Each number is 128 + 24 x the weight over its row's rms, rounded and kept within 0 to 255. Layers, rows and columns count from 0. Numbers have three digits each. The size before them is the row's rms in percent of the matrix's.

# layer 3 MLP down, 448x1792, rms 0.121, rows 11-119, columns 1280-1407
102:123095139136130132110100136124113138116111133115096130107108091158142147133162154117131111124127158130115173092161119108163149106134124117120122148078133118121120117178126173112116135127111126110123134111115126114140120074156149138133142142119128193161111123117134121098129141154126104149090126105108104136133105125127110154125100120161166109103139171101125124118097126115154108135131
102:157153118108149113092100139139120147139121106153112186109173163167100074136136119155131133126136130145081138130133084112140082116106107129142075103120099122095139098128170132126132107175139162142133174159090127117144100133142160133134138141091124100132187133131149132163146115151128149130135116155136121138150133178157150107132153143097140137100153154147138142111110145118153142128173
100:114153139121120141140140122106117154105075155104150145156089113156139118151114153126145095142123126160133124127147129146174127119161148117166097140143110113084118125133147130128124174131134107139142140139087129116096123117122120127145154122111103129121100159123104185121163178119127132163164098132144063096162126145131153136088132101114137120095118112124139124123134123166138136146090
099:155119123135097111170109158078180094123146088124134122157160113144145130111169112163126119120130116135161118118097097122130149142125127144097168144122144100131134101124135115141142123133140095135121124126143130133163100097106175115116183163100120167111095135170127151127111115175132140149084103090122115113112122120100178107127116136160136160103154098116139110164096154138167102100166
100:095126169140145147143132103179134136151129122130109128095096173122182023104151155135099136145158111111085144132147172125142129125148127145139147133115144127104156157105163137135114145132112148132146121138082109137091109110150127121134143128115123095091083126151154123117123126166106149163163144148140148167175129137138101107149153083119164122111150097118164140115165144157162145188114
096:243106168129134136129129139129146120139118146153170122173128097127146175104164120122096134127132160108140131124108099095145112108142120125141132171145174175129153129173105111187147095125144123124128152126165120128118182125153105137153088124122138151163162118140126129117139134101099147179130100116110118122150127176115163114089155111137110130115128131133143149156100139123131115126135
100:193159168159074141109110107127181153120125082143073078097147113102098163123099129105108112110127109129109125147158111081122104120106196111137122150151128143094139136116105105144126150156141098137134109115073124104138147112110136150119115148118141146104152140106102174142139128109156118136149122142118147137121123152115115127112153122150139138107147167105118127116145151150136115158143
098:112137088133106157141085180136159122107138084130144170070148093126089121129124134164125164079136153126090119147092167132131138115110099147182165149161128094130108076125132094180136124117128151142128152062112137123105147153148094132110126109120125143116127095113147087141131098129127114102140149162102160154108159114122200107158128148138157142147089126067147140165096140095122169131129
106:147164144068131155115101090119156115144132126110120126105089117128155109155149118136153147140093164096131165084095146106179080141167145074134098145076100124124156113162131168133099132153134140115077138160137139123126102105122110101143161129107117160111110115185141109157151195108116146100129116144148117138158160100140110141141146119155155110173149107134149117129072174124156103121110
101:074167137116156123103094125130146155103123085178160157148107185116098087143123103121141120105112132111102091105093107121064166082120106125145146131120119120156123121127175170099155151106133142139126158148112164119109105141158112117121140126138087116108129148136139120126091095132124130073147102098157154112105120093110120109126142094129149097110183152167149112105126149157158117151071
099:120155152133141137110159097148172137137152105135129120104141103121111109115066126138140148134143136175081107101157117137138115134103115113125106134146127130147090133113124149127131155143134099134128143108163093114137091154126104154157147120124095147092140136171080114160143185141109110151124119157130147111102121150117155161108173128104127154127159140125174124130162127121145132132135
100:157130156164159128098133132129157152126141093111055172147162103158093155142102132127142097116142126098116132126096097110109139107143094150135135154104095074124109128130109116105122154136107096144118124122137115142106088152107107138094115142126088109120149120164134126112125126115170125095138145142099130130123122145130101141140175116108141155103107127104106136137129133135117132128124
100:133123127123127107132098142093111178115107115146146206173140109129121115112118147141142150201122094096095118104147149092129101147161093125125143131101097119133122092082132126147153126141117150130156145119158119152107154117119128097160133088102108155156128140174132137101116160143145139146140119140126114064110097151130143161095099122108158128105116107153115138116123106147151125082111
098:169092114138141119150109138160099118135116137142140129088167152108089091097161134163146141120158102107154147104125129109105090135122128090161104106106108093145125123112178140150115107119079185108160118162161103128083143105155101147115112131140122216168110112124143091136094111129154147150097115164117108130100110129146122131162146137103156173121110067138130145123137143111123139141136
101:092126151153130144120141115127093131122138093081142116142130162118143074146153123139155119149142120127099128137101158107160107098133106150152137139121140129131094066170129103133172154153135109095116152095115100094154120122133116118114150088108112168159108139109146121129123151112133111169094159150105166083119086124148155098075145117123152175105077137118127104112129121113126137162108
111:124190138111160175157162154119120141106161161103189119105106097104119141128100125123121138160148142150129124122154163183103145123137135152129145143131130109180126139154092141117117100086132126090087114142168132150138112118114125119161118145131158136129110170117099155149190135139147107175126125127116153142110175125123114127103126160146150151157146100113129108115103072092103126115128
098:137159141120174124109095123148125154141129092176119131132077089120122112158113122107128150066119125125146148126133124159162090101092138163136156133177072124117105147159099091136129104132136146162105113159138139163144138171149170132109112127131104130097119167133097154146136105139117120142123108174130130159159100073102114136130145123115166127157131143152118119150124111104116131145173
104:133112120115146158138180103145091150123163139142121095125164153117107124095114117100156167115149138117142171080144143104197111114102136124108088142150126092101144120106140117054126148137131105156157114148124059089132158159112135110127111128111129129168160132103124128137123116180136171131149107155126130105092126125084136111138124146102131124170091095175145128118153107149135086103124
099:147095139106080129126130192145098135114109152128109074146167109125157140145112087133185146113135135152169149132135121126123141124166170127129131140142159155154135155100086106132165105117160125114123097144090132118093117119127141111122150103122083108158147165111106131158162125147163107105133156119126095121130128119118088113139092118123089121093122149154116135115122167129081136177122
104:117122118140130113150127141107122124108147089144132158117118170134121110154134115160148110124087154154146153127171106117136157123098108112112143154139118097137136139145173125131112186138154149163111140152103130135113135109147138142109089125091120130142138100168141139106135122123135113144118146135157153192189118146115112105148176126130127100124113090146132081133098077114142145132129
101:082164110048113118103173146111100097136083137136135085132117141113178139095135119106085152113152141129124156147112141104148151097134125119144136105108180161132131104094164130162145165118147134121127144133136127141127108119146122112130172151146138135130099134107089149096109102120154122171149105087127123121162074076101112130189100118166133084086120138149107088154085157096154172122143
100:161136117100145094143101110115120125095119125130128133113157145120109174136136125156120148164125137164062061108117140124133109059143157118084121133108120130108158109104129147153096116131131121132118142074140125117145129163130159114146125131096146089132137115084151091086095130134117085187144137134109116145112129127118125104097134133099078162102117137084130100108146108132069134160090
112:088142137157163112142148155154137134115139096101163122135091159125081121066109135141112132097126138112108127086187126147166115100125104132102127105126133152136110126128121123117121184095165139101079071156109158143139120141158172128123151136123110143098132130130142117141082115085121171108129149105142119112124172094139159120144118119118154154136113130106170151122130116054125142162102
100:161176138156111132129125156135133160132076125113127123142156152118132163108130156102157144127121135107156134147158135131121124134130134143083149142134150169145169111114142132140142147112111044104132146110145115108129151116156160133124142129105088128138131119121144132121142113150093145111104068150135112084133096153109089099131108106119193143099141100119102106082105111137092110124127
102:120127124125120130143119107145148161159093156143162111141164151122071094175129127152146125118133128091140151142114150116118122148174120093140125154161146117188130146145124155145133139144180136121113121097115093159134140119124138091092120097079129082131131100119130108144134110146111156123121124118152127122141159148138091124114114149153164111135118150127065143097124140126137071104133
099:148159117114137132114124176091140117121121156119099154143064141104126151115112112103093132108122122087130124136134165136119106084124125095125122125100126100152097125101146162119153084098133116148175058142154076131128138180133153136100129095125120133079103141128104100121159126164118169090159106134109121120148094068083095110129203140109131100134132105113110152136113105119175144063124
100:160123081147101147138125119119116139137130148127104168136089116122090133125128109093119145108116110124078125110101150076100146133095162140136162154120147125144140085090111149101156081110151105136132153101103111134107121107130097136133130129098123118149092115116158089128136094110141147112119130129118090080127102121153146140133140129090122155163152122132163131096129137081103092101142
102:157116163127160112141167160210161154116148140142130109152112135144095151124140123121119130133130105140129129143112139129122103073130134168104137136137140129161139132073109156128096123123131150138100121150118133168133113126111124081098109115160148103087136151158136165147138141130114129131132140138105128106131115122119092115165133134155193113142122142122108110137113125139151143142095
100:165133130166145107133149133163083166115061143092095152159134164119147161098111130141101139142136099123156081122105124143088089119108105107107133088149102146151067116150121168090145156112147138119172124150116119146139130125111123144125120145089146151112167104132118114128115133160135177098131101145097140114152095161127119113142199083115127149143126182132150130165120151071148133106117
098:118153107129129102140120145144152162128131136149171139098112077085135168109148131137173128128138126147152141117125138141181164100133110153123160115143102134162116101170125174126135114082119123159159119115100158100130107096129121123098139105108159129080128170151114143162111132158112099077149128129177129130167128132179151112109123128149096086161135106166122134177144071112156128123148
100:159143125112088119117166148089143089122167137125131139172189132135173139145136099131160114148139145150116105109140126110149129152162103139131136164121128106136127140138110168123116147122163164132105132100159104125128174086139131164164107110163124111073101123121170106157098152153146096093112115130112126140129089102133062106131138114116156142138120130130121107093141072160111096102134
099:159144101104164131165148139129143161122123145179119079146154161120102121143088160164086103138160160111139147153129110133089119123120147160157125093124138134132152107089168115117137171096126139119142137080143107136115142176147100147094129128140106111137169150149110165139099136103135122126105120149124121132168157126139126152133109132093092083151098143133112133139172143115164188139149
099:131098160120137116125131164142123167153155121129111154140098107158139144146116078150085166143119159082108130137096132103130164095147138112137113144098121142151142145131114104155170101141150123103129155129159182146110144144135149134147113096114134089079111123142143114101107111123129163112145096153132189119148172122093156061134129160151121125145118136160084179126118081126061090148084
099:149158140088120141143106129103169136144129123128145126152058139152122104119135130114090131195143156153132134116152124099064166143138152089150105192158139142145170089107127098109120107135101156150104097147144169118110107135134130112108128133160188141154149138146108085139119149145105095126158128093106118104139129156158167133126129104140164175182130111127147164146131154108129143114110
101:131097147140155116094130053096146156144175138120111163118145165181113103134124108124111116137157122138151122132130123179131103147131128140176108137149144141122143184109149146123139142137105133163086130078124107147136120133100143116144065137168123161104149136133148124129140125133113112112121122186135131138134113151181104133112101113109147125118110149136128159156152100116157117111132
101:159213131154151142139160130156150137126147186099101129131158099112107158105118081133092109160183134126154104143102163125125152099156133145115137092119158150138134092079104127147102134136105134126211122089139160142164118166114123135117104091105130144123152145150104149102146123138132107117095120117111121170107116110125108157172126099101093138122154123113081168110141109088141162117107
098:085112133127119129122157129125112117146142133117112167119114118141112100126093163117139184085146107158126173101153136093126162109161107094107103110156131145092132119129166086106110108142123167102155124169122146109128150161129133102178179146129157116133111117112115149117090141140122124121105111132092150131147141094141145072175141145115155085159104096141173136123098131128178094099127
103:130141157138138129130129119150143111120093117126153130127128126132113120121144144138129105132116090114099096116125085104133085110133125130079102129105105144138104116128160125118112108145117174145105168061123093127161118125156159110115133155117157111093158119142144096112132076142139133092132160108121125111147131125085137103162113130164166096086113143113150097159108127127117117149104
101:095105120106102147113174149128076142155123113115073140112111158164158108166128098108121120119131142120130149097121134138120106084165102113115128113154120089091141100126112118121089172081120123155127120143158142138145121113128129119115130137123114133141146122142127150124114108138165137117166172132120144101156139117128101108137116081109114163153139129170161141101144178136137123105113
098:090098145132149127107122150120114109133112146105175107168115110127130143125120148175135106157155115137163164107128099131170137141095121102104137147066143096119089115101196108129128078096141138136094097140135094107121149149144135152179119099111157129166148125113109124102193086093116174132167120139098117146160127084090154104130127173149152139103128116085136133128123151095161152096180
099:117136080129159134142100102105166145108148168094136155064074149120109097146107131138130146150129148126138182156150127093143125129140124116135163111141109149132106104132120181152134121141135144117135121151173140111103127161160132112160182123108142153119082126135107106117179128128137130136147147137151107139122128101078144122168120082088142150073110111138175106131107125106130157126108
099:128124163121112154122122143115132137141115165109151108109130151112170181113138132094121132125162115132135151110095100160127107134129107181113130128139057139137124135135090126125106101134143135123108105138143100119160100143121109144120126127103128123113125131089120134087153118127149137115092120138131140136101162129116123141119083155132128101113095099143148123121108167167168133119140
097:136130115141156162167107134178099166130153142167127104152098093144156118146153194141112094112139104126127146140078159163170118143144128097122129136164110090157084100145111097105174136153147112095145161136091122158150145152148136139109076124142137117159113117124116126143151124128131169078130108131120118086127114174146170132093123156144120154113100146172114151103081171155126106089132
096:096063128117135133129101125103126135120127126144135116155110117127118114117122099127128113142113134092101114101112132090164109158091137134131126123132096093183128098117127094122137133110075147136156107114125124115125143145112091128114098176162105180100179126181152175136107088103116092134121134166131105125151156154162125118111113120120143132111142139160142087142137185111154093150155
099:093134128146149148139136164087101119106124140155083122155155123148114145122123165141139128135158117175098137109118090168143101163075092115148119151139160102086135120093138133101149101091102128136112108139139125090131157104083188097103134097122094177139139103124110078158137147142112112113150152114087161115110092153103133144135129135094166159111135118133129145117156145131167144113129
100:131134095123109125131082175116141129121138137128094105088106148128155115107142117158138135138151145186122132149154137150141110104148135164133098093129137113166143133126095146102097154109143127143128122138128125132165130130140164162123129145137129152109110119124192191096102110145120136142132118125116102115137147096171064163138156123106116145116137097170148105114117110112147101125113
100:092116141088095135144078112077118139136118120091109106126101134174121124095135138090116154144127126115083130116165100146137125116107096101147131105147103163151135152132154116115118164167116104113190173131108125109137141087069135142133134185083102136147096135126079174137177144108137096159140138116131129089124107177082112107102062160134132158122135104176152102153137193170150142107101
103:109138117157095107127107145135118094133120151146119141120106135127085171112140128126133141146108154135105132071153110100148106120128150104121175155080152125113136056135134126103135119073129143121149083109139120157123113116145119112135139126134117150156109142091103158116129117144111116118150102101133143116132126153138092133131136153145174145133083110148152127104115138147131086165134
103:182093147149125116143123138159152141155132186111153119131159102177143144122139132159123163124107167170165140153135117150130130099164151114164159102098112145157149164108127122124138096146129084120109139091108104174092125103107124077153077133101134120138083120162081105120152143135149131171195108121136117095150125149153156120127118117164158133120170099145123137112115158094072141112120
098:148136145127121101099132159147164148136135132132125126188127093146128104150102106130141121099156157158126121104149117174122138139088110168105129122116104122115131156108136116144126100125132096167152105106146097113120099141112126150139183146071136139133118117116113079189121127110122122147102107085149116144127130123162121140083131112177147157159135137117134159154134084119122100136135
099:167095158069122130133166121112131171146090133132102104146099125144133109107148114118124102144163178141174161109151106150119085128135124119147107147138156145147142120113120134100117149093151155146100154157154128166129105138139126158116169133143099134135105142138152175103123139131112123112083101121123124142142129097072116128122146116131096130159180139113142145100156135103168131161126
102:176123128153110124162152159143136149157156130119154139116128143151189140159126195173103138115137128107166147145092145139112141136123156135168112048144130127159136119110140168115125163149128099135131128175114148148111154087140160144138152076075130143115129131200136128140148145106125123153111115154108129147144139122141130091146124120114092127127159124133136152169146151119111130122117
102:145143097139091141119124158107181125145103140096157130104123135133098125100101153136099164130037090076100151111105135126073124107124121142108141136098134108104133099124139117147143110104155137126096099122129143137188127131107136110114141148117139163119101110109122163125125143122116122123161157135145095151119165176154148105117187139126147121115120122158153100134106170114104102108166
100:121085142108168095113135145131130110134131140123125144144136116170116117141097121117136140098123126121108140120135099101160138088131150139107131139119171139142129139127101110090104113103133115165132114105189103109111139099130182134105125157096127133097108130164089146104151104133127193114143128126163134136169161092132153119127085145138144104116106121116155082103126140149134148095131
100:142105114151124116115121123129093148139128166122113134157127096115141114105163109138121108150108156108156171122116128084137082118120157058134119139124091181079125116078117084132131112156115142150158121150113121171126138133125145149103108135172117221100125152133143112117175117117126153117122143191123117134143112061150116151127066096120147149115143132110087106158127099127125176144164
098:180111117113075113130097154125120087128138126185115135087106194101138133097150169117161099119125129107138139117135089137118135120111100149181110145108116146138153118100112098125112148152144092132116117127139165137096115141119145149150076154152128146123091131084113124105106146122128144107120145113111109131116133123141118128101112144092103115121120163161148165151093132130066142149119
100:115097101108112103108141116114156090118113113114127121153134127096148130155054132131114116135106115129107152146102134126135168141079107138142126131137129118129063161120144120153132097137063122128131095103058135124126129133139115115110149095124062145131146118098115148118136117110134134150128134128148167127101141106120118180131161150140087156099101071166134102109129090074131155124133
097:142119124104110159125114124127087122128156149147113092121115101158116097135132141102111155146128120170120104113115087121095161148148143114105124089117133104129142144122147138148071110133116098106157139153143095102142169120095127102135168100155109107123139134143123170094126147103153118109146152129165171122108122168129107135102110135151095162110109124135119067172146146144137143118128
103:117144143124174134093103121116181136121077109110136146124109173134084144130138109110162158151122146150133133081113134112121151161156139118125132103109145163115100127132160120080113161153131164104088117113163110133146158107124121114098157145122135103117114138131167124172167102137111160157138122152127136135061147138105130141108110128124153144107124110100121126156162159113150155072114
099:079144145087127124087096151144084140108175151122123138133144124165147104136152145122121175155125126160122137136140184125134136124139164132153098163119158161128136164104148151113132125146123115145149101136105155149072130126102154135146143137134150097135170154175130154126118146159087104114117135167125148123172127153137123142114127115182140116164095140129111121127174140159166125153164
101:140132162102135135175137176135104139139143120127101154141088100119157140142147135118107155130128145181133155140135070125102140103143082079163133125101110084062139150076112150143157149154132153052146140151130125150084083133136141131134096155120144156127140113126127062113106129140087147115119128141147120134119154134126150134110137115137145157109116120110139135147119112134090143124132
100:167095127135092157140123116163129127110114114190123135127115128113117121135138122116111118131155163124146140155130151138121137129124171154103123162124127107128089116109115146130112135119129107118068135124088132127176156118115151123087131129152110130121137158137115135125128135113125118151088121116091179122161139117117196085163173140160072146164151150114172100105152167113117094133128
099:153139133116123120114128137147100122142122130140149104146143083139131160194144091133138121111131118120135141134122136115137131120118101174131084125117148091118121118110113131125098121150124107159145110101132128147111123120112134160150116152135109124148134136163123130133147135105132135156120145174105149110130144160157109110178133113158099094148155126138115117067108126185184145133099
100:171159110072154119114136145105163155151147167136129159090141113116118145103136138104183157124150137094154139113120154125177157100159152126134100136139142142136120156181125101147118133116152078102098176125138127134106105139165165104122153162047145126152140143095158093141185100136122125155118162114139165089148148147182133139122132161116133149146134135132147149135153139183156140085130
100:070142106128134063164116163073130135115143090123092129112105117117114139150126124140106124116143139176132153152112137125129127180131145153086104208108130113130128117128094172116103136110097133101118127130157162136104134174150165173109135115146130080089178123120110135105124171093140148113146150149108094118129077159098094149173159120140164132151144127127138114115108166130203186104092
098:117118168118151129141155089076134094132149138106069159096121147123145117123123152125060124120144132136112135133149133158153150154132149172111133140139103157104137128140139078149147155125095149147114125207097152117128130104085174134127153090106124142114154130140130126149102146066108142102077110160131135157118152132104104099103128104088148143125129116149137109180102104110135111127147
099:130107118147123107127132110109126115120104165121105109112079151119160149091163075131117078097148087136118112135151127179142148088172138119159133131118137147137094150159132149108114137143119081136114113116190138112098103126141143105125163152136159145119143142101079124153141115132126160147118174107125134132100086146143119105128089135136117136109119114121135130106107125163121100105152
105:146137136151133163141110132175180150126076151113128153153092154139143145167105101125132125160094138110156105120129113131145125104137139110138150192142131182095160125104140072106135155132114141134118126114123125141139082142139132154102084127124176118122148127147105144141122156117140096124122102155164121129108123139143159122147127114115107164153135122143113116101121163135131156115090
105:139097154121121122112108109094200105095152101109099129095133148106138086130085132115143104157068144106080171157108121120099118142105132093088127079112095122109142094168116135129113111125137106118086137133133108119156171131138135111116161102130128138121138090155134125151147084149126145091135137125174132090123137119157135133115141125140137113145088096121146110134147172172107130125120
107:088140148129125122189144136089041141141126100144146122144109135135175109133137132157131151132162116172154127133120136168153111110117102087139108172175126158121118111171144149099191143162123126124139135146112135149096162150133124149134173123151121113156126122092118092135126126123114088092129123104129128115168137141137133138106163159127096110134121136126125114101104115120184163148137
099:059105149088101148125090149143106162126190078128124122089107130168119128116114156127102198151128162119132136102156140159169112126155118127137150100159125174140158095121127188127206152152146177122123095130157132116166134163106139124100119121083138123118125134132118154159126094115136114122136151135113158146157143175101138106113133117114167125130154110139125118124108103116136117117133
100:130113136124106094069146122091094105107174136136086151137127161099087108143118111145133137115119100130091143059123130115135125109126119101148091107127141134129150160120127146128129110171072168159122141128143162125092168131132165121169140132145128129147117153144124126113172074167097151134192111152174124144120104170142096157182100105100134128134150123135154158135118170141082104118084
100:144118152127102122121141115134101114089155169100114175088114120089145169157117152130098107130128090116108108165114171120097152102127118133142094141137123152128102098152131143106093158120107087093128125118127139101134155128139109153097141122146183079082149123128110143121145131112151094075096126092219137115119135122149093092130135111109095136206104128086104160106096159103114090116092
098:127084134137127104142119095096159118166127106141151123115147097128130097122157119105113091140150114100167072150158088113132132140125120147133150100133091076124128140140125089149141100165126128157119116137106144115094076134114134152107130068125138105130123155104129143142122115102136116139108170125144126129107127140112150123136120124132120083105127141114095113105126156133147150125134
099:158153133112090134138151134097157122109103142082070156110123148133124116160113134160131139120135141109135170109134105118098129100164127090147107147121130148147109116139134148147168139103162121109119112146099121151111159128144128156150173136117126185096064093132131138102140128149117141132152139133140118124142097144159137152152125097139115125131166154153117139126131143171161104168166
100:099150130136147121127122180143123149129111153128116123156080131139157141066102151148108134105154129148118188147098086111135142106150110145176092143103126151167126154134154131178102145161102115142149097123089127114070087138121138105121112124122151089146145145108114140136145136120154130148108145128114135114119125126109134127126143132165161089157139168133134117107137115139077117112124
100:078110114124120063142147130141050102134135158120109094131110107160149147109114124145123162143126128105152128097130084135136126099150058114077135147118114106126146122121114105168141122134125134130130155162104144167110170120139161127109167103138144164126126135154103133173143096109139110110108142123165118152109155090104129138150158110152160109063123120131137132150107135080155138157156
097:116151133137134102130117132109179142165148149117123130120130155155158158155127090151143101109123153092133106102139137086136159104149141108161154106131187133122106126106081130109159120102127084109157086133162107146082141105127132141131138148138103126162143129124071106159132096131136154126097119160133130110163129150167086119170101130168095133152143138099097125110109110112141176102119
098:086119120126119134109149132099073128130153127069140140096143096120115116123151107129085124126140127140136144124135117171129084167103138109172142116150107114157098145178105117137136136171159180103121111103151096155148112109124130070146102131148144099106154144127153145156162119147141125118141105170130133131139130124122133132149106122098105204139101169109123112109092117123152133121079
100:080135110146132104133148120119102130125114130144148155144167124153112160143133116169151109135096126193156108104158136106137116152118167154095114158142107132155117119182114164133098137152126153125109110121126137117121110127161140150098144127166175122132131156116118165143138131117111104175108169121175129102086102145112165146136107145123112125091118123141139102151162123093103126105157
102:137083122170099093174112144137145115117150133122122105124076127095074130143110124115136127100139148118156138128123105110112112084107139108117106120115122134100133134094103121128108125093162159166150107176136105129107129098141138067118124146147155138152110120139099098135082157136126141119112117111134125117146154130172145098144157117123145133124102112083144119169141122114125132141130
100:141110143126151131155156111153130093125034102162136126179093150145147052160137160093111121114127126140120167125119120122140115127152103122165178106149130129153112124148165118156120072100112106169123143152135112076135152080163145109113107147094109152073096116136165168138125140105124139146148116120126108141105171092139160168096134134117108141146166126131153098118151156121148089138153
096:112105157117109139127119117134117129116120139084132142168135118157098126155104098138105183134131153092126099107118139088142109138139157144114104149170069136132143116142156148083145113154143121103117131136127133135144177139135169147137096117105095134126107153103112153143106086151115172117140106114098159165125159160158167071170131115159134115154110158111150152096120160140099126166102
098:159135153157117142104149136116090154131142144121127092120105116133164125141098089148111125159092131115154102073123150106143128128157132133123155118089141120174158155094171170162150100090119103084094116170119130137139092090095120124089098136118110165165135159122111182133120087145131185101178162139141140104149122174156145148110130137139090117150158135107114148110149107128097082129121
102:164144124120158088078118140172128127144146099116144147115086139136120083169119108110161150131139110145118123093119151124116094091168133112111129117113131138152090158120115138155129166126156132160134139123124111098129096122117184154119144120173112103119154103121151114159090108111144147116143104096048148125149097119112140158161132102143171143137151145106127091127124156138172129156141
097:100183143161094150121177161157094169112144158155155124160138093097121142134161111132133138115144172174125112115130149136166125150119123150160113132131163090104142148118153134112132148167118155133114133080141115147135116135162117129105159103134142124113153154099101124134140116082114105127125157148103136133131113146108128118086099080153125100150130149132171169134151094084136112133167
097:134145104146137138106143133135138123140129100158090090149131159098126098096118088155103111126134132143135044109129143122114096116155153132097169086094134146098158073112103068091147127120157136138150129117175115138119122134143157100138134125120139134114142123130157107163149130134131123129137123115154109145092138150100153129118148153092155126125136092140146139158111159116094115103126
099:127095131165152122141082140143150126113134126115128122160126098098147128134135147122097126112133124109142129073078114134145170138125121102112077124098138125123110096094167106103159148146113104108126129170127089115137101113104125165130106115141141135106087122118110119171097106115121174123108083122094125111108128134117115138130179100117159085082149141142158123138114121181129107129140
103:158128123110153128103071138105097179110111123108084136112176103114116112095145115095132139133147102161106129105123136125151128083129111099134112123111108137073087123188120127142141171164154118139113157092140165126132121134105162168092139136131144124125114120101127126119136131126092119115093142141147126138129141114140176094153157117114123121158132086081085172178157125143133121160120
101:087149128081117164156135119173149143148120110115144131142131110122137145148162121115107106163153084116139127150147123107195122136102157121156098165152171129111154128119120131104109148137159141114118116177104137100144126100158096150138111131120215137157107144161126111150129149132171179134125095116144134140098109127099110123100125076164154181150144103120156094105145085068179104127108
098:127146146155144117136141102148126167130177147103141155113183108124081148140155138144078129155155106166121111120103130138089163144161088125102081122161154108098136104160112113137088148160103131122148141135119106140144112124177120092065120177137141111109164151183127147153124113148124161133127125166131112103144100164147162130107106142114130102100091136116102117125119091109135137137116
102:129132170158116142126115141166129142156169102170136130159049125143160179128103157137111142117120159124189105156156139100144111102132121135152124158145073181146107110097173144127123110148140152142123132106143096150115103135131111147143153090127165143114157140135116144140072140141121133119134120173134119123187125118173126149131149170125168107110129109159131160136130114147136125129137
100:120084147145147168127147078117105126113155127103112123136120143147108102133106185160132142134124137134157151162132171166131096168127077180132130175130142113105130140123118099138122109086109132137159077106081116130120197104146143195129129125149137126139137134109116141100137151144131156152098124146156134146152114137071138194110138118132083114111128093149161158149133110098177121116153
101:101133118128120132130152134136158078122136131161137153130135144130145122120116168117117130134140129084138105129115128091163122177106101131111140086138168073134128090112144104109090137142109088119091133127138146110157149165122142140094181124101106154172121124157129114117122143151142093084134135176130135089111150125154087116149108142145148128173116116145128146135135112144157102145098
105:116097103120116143101104108104135123109123112133143100098128147126142126114113149121155104087101130105173137104140124146098086168126117124114118142128158110136139160147154144136137096134107123114131110102175144102095121090168131135137116132113132152161127138156120155148137110116126139136106125168125129117134111093125139156122124154100150104077148137133110094077110161115116136108147
103:160112099168139093114079120082096137148133084118090117070129100127163067099096096096131129115145108132145180142125138137122138138132131131140144106101148185106137117131153138148153162143133129128186155084157151117126161129104100107101135135140076112136137149107138113112111133121123119106109131145134097135164129107099112150129129171132108136123137127133146070096111129142051111140138
101:136085140166138159143095109152077120154099094080087104177067146128127093120093146142155136113114155153115109126137129137130117113094107151115106122157127114124133126098149118144147117115103099157117161096119088146173137132153124105094126143120113112140085097122066092157103128133141111113139117167161174136100107128112154136131174151127145139059133130153104133109130165135139097111176
102:116092128106111130169157116130147127121125109113158080134100160106097159088145146121124161142116126164153148122111113161137094129155138117152159174121124124124169125117147122099148101118120124088150108135096115143170144204083132154107121128162151137135130112161114139157079139164122145143167085140130065143075112123141155138107125130129183135125108090136133140109134160138139113079153
101:079125106143140132134088125123137138116109089147175099141107114105121097123083112173107130154152141100119113150108113084151146081112132144145079094131135178087106135127086112136137170138158157128124140122150122106092122128144141107104147131142088097127128135086140117168144172108140155088110128149126157130137101135124124122132139136122096121156116128149124139146121107151108092133120
101:131148137151144134143149144110183156148096133099110140066163095112175100128135148142119100146077121126139134109163118191135139172112132126136107129141161157123118107140129137119159118103153082075113111124134085104127122102121115104123107108137103163141141147129148109118121129157111140107152125102093091098134112097158103162144175166122097099102163132152122135160125103164119121170105
101:130115097129091125083137126142148150119110119128128128124132119100120153098155135126159126165161059098113156145136132141120141149109133144120150113109128124095133088178119116116098141112148148113117122108141138099137088132151132190115116121136171148141149131098150106142113132147166153133170086165139129137071139127116120171135130160155130097125111143111051129138081115066154144160127
097:171149090158110135128090134130124118127170128172146111112117137121081107120166185143142170144163134172103181140155122097142152189121107156128166122155157141116117114137152119116111112135127086099123148135118135146112147129128078136137095157141126095142105146157092135095137119120133127088108093127134097137188087078101138116090148115133124094129108154129132109167127121107028152129120
101:148134156146143101108139093151126133111140149139127132144140115094109120147115140128134137138153156134153132127133149080097109120141132120128143116108135136169102121147162145105105166124081145111073117133183128139160156121141137046137137135118114103121125100112160140123080141148151091133129111162122132117142151145114095116162157115133098111157139150143157147134151105096107169098088
105:136154089168086064093124113179089151160175136139135150127152075122104157142151135104083104109127117116144139128101109098130137127151126135155072141167158105123110134105135086096126146125149135188139126087145148111126141103149124103119113184163129156117112096107156124129101156104100116153107147085156134121112108107109171154113108158131099107152112179085124133136144082145094113125121
102:135139067132124109101133153113147119116133134116140146106169124090158133166103085085153123084158133134199121140121091131114103121135117183095158125164109142114093104151117119152125161094120075182151139164116117103139145091131127169111126167142109090147079162127149063096124139123119113128113130139121142143140096074144128154162124134095115172114116140148151148142173137094146162098105
100:140137085171110154147100116144077125157109172126118129162111154106118127134142174106124153128108165143150161136096128122112124106128134163132110101131157113098123131152132138123149127101110093124121128108136122154130128074133135104103111106148142078109118075121152121119088128094122175146127121122112146126145144115103111127132143130142112138143120147141139158142120125092121133125156
098:131156112186141137153140115103154092146126134120155134104098152165115091106168187162120164149173107187141172132170175167181138110146129103120133102129080139168158153135120114128137147129123144133104131140139146089110138095117163122100130137136116184118118111136130153180169141128136132148138144118137136130088136112110143055117112141140130100117084141110107096120135174129147113118158
103:136103110098134113131147104121136122100113123131145151115153136144115135111124097098115131122155162100138110117159121149126134114124132106132130099143104121145115155150090092134096166172164155146134133128153113117132120135093147094142104137116116120133090132158098085140169113126158121109103136108129117101085140135182144096112117143149145148141130134147144157113136113186171159150096
102:112154127115134151102124097125144094143124138142112088095057161130157103134111105104148117123112105123122124166116147136112125129108113148125125115099117116118104108115112148116128122106143088090123148125151099161114092157120129162162145145104044166146130152106127102119150085118136138151149122166122148169103109116127150148135132163131120079138085126139105129119153107105137138140158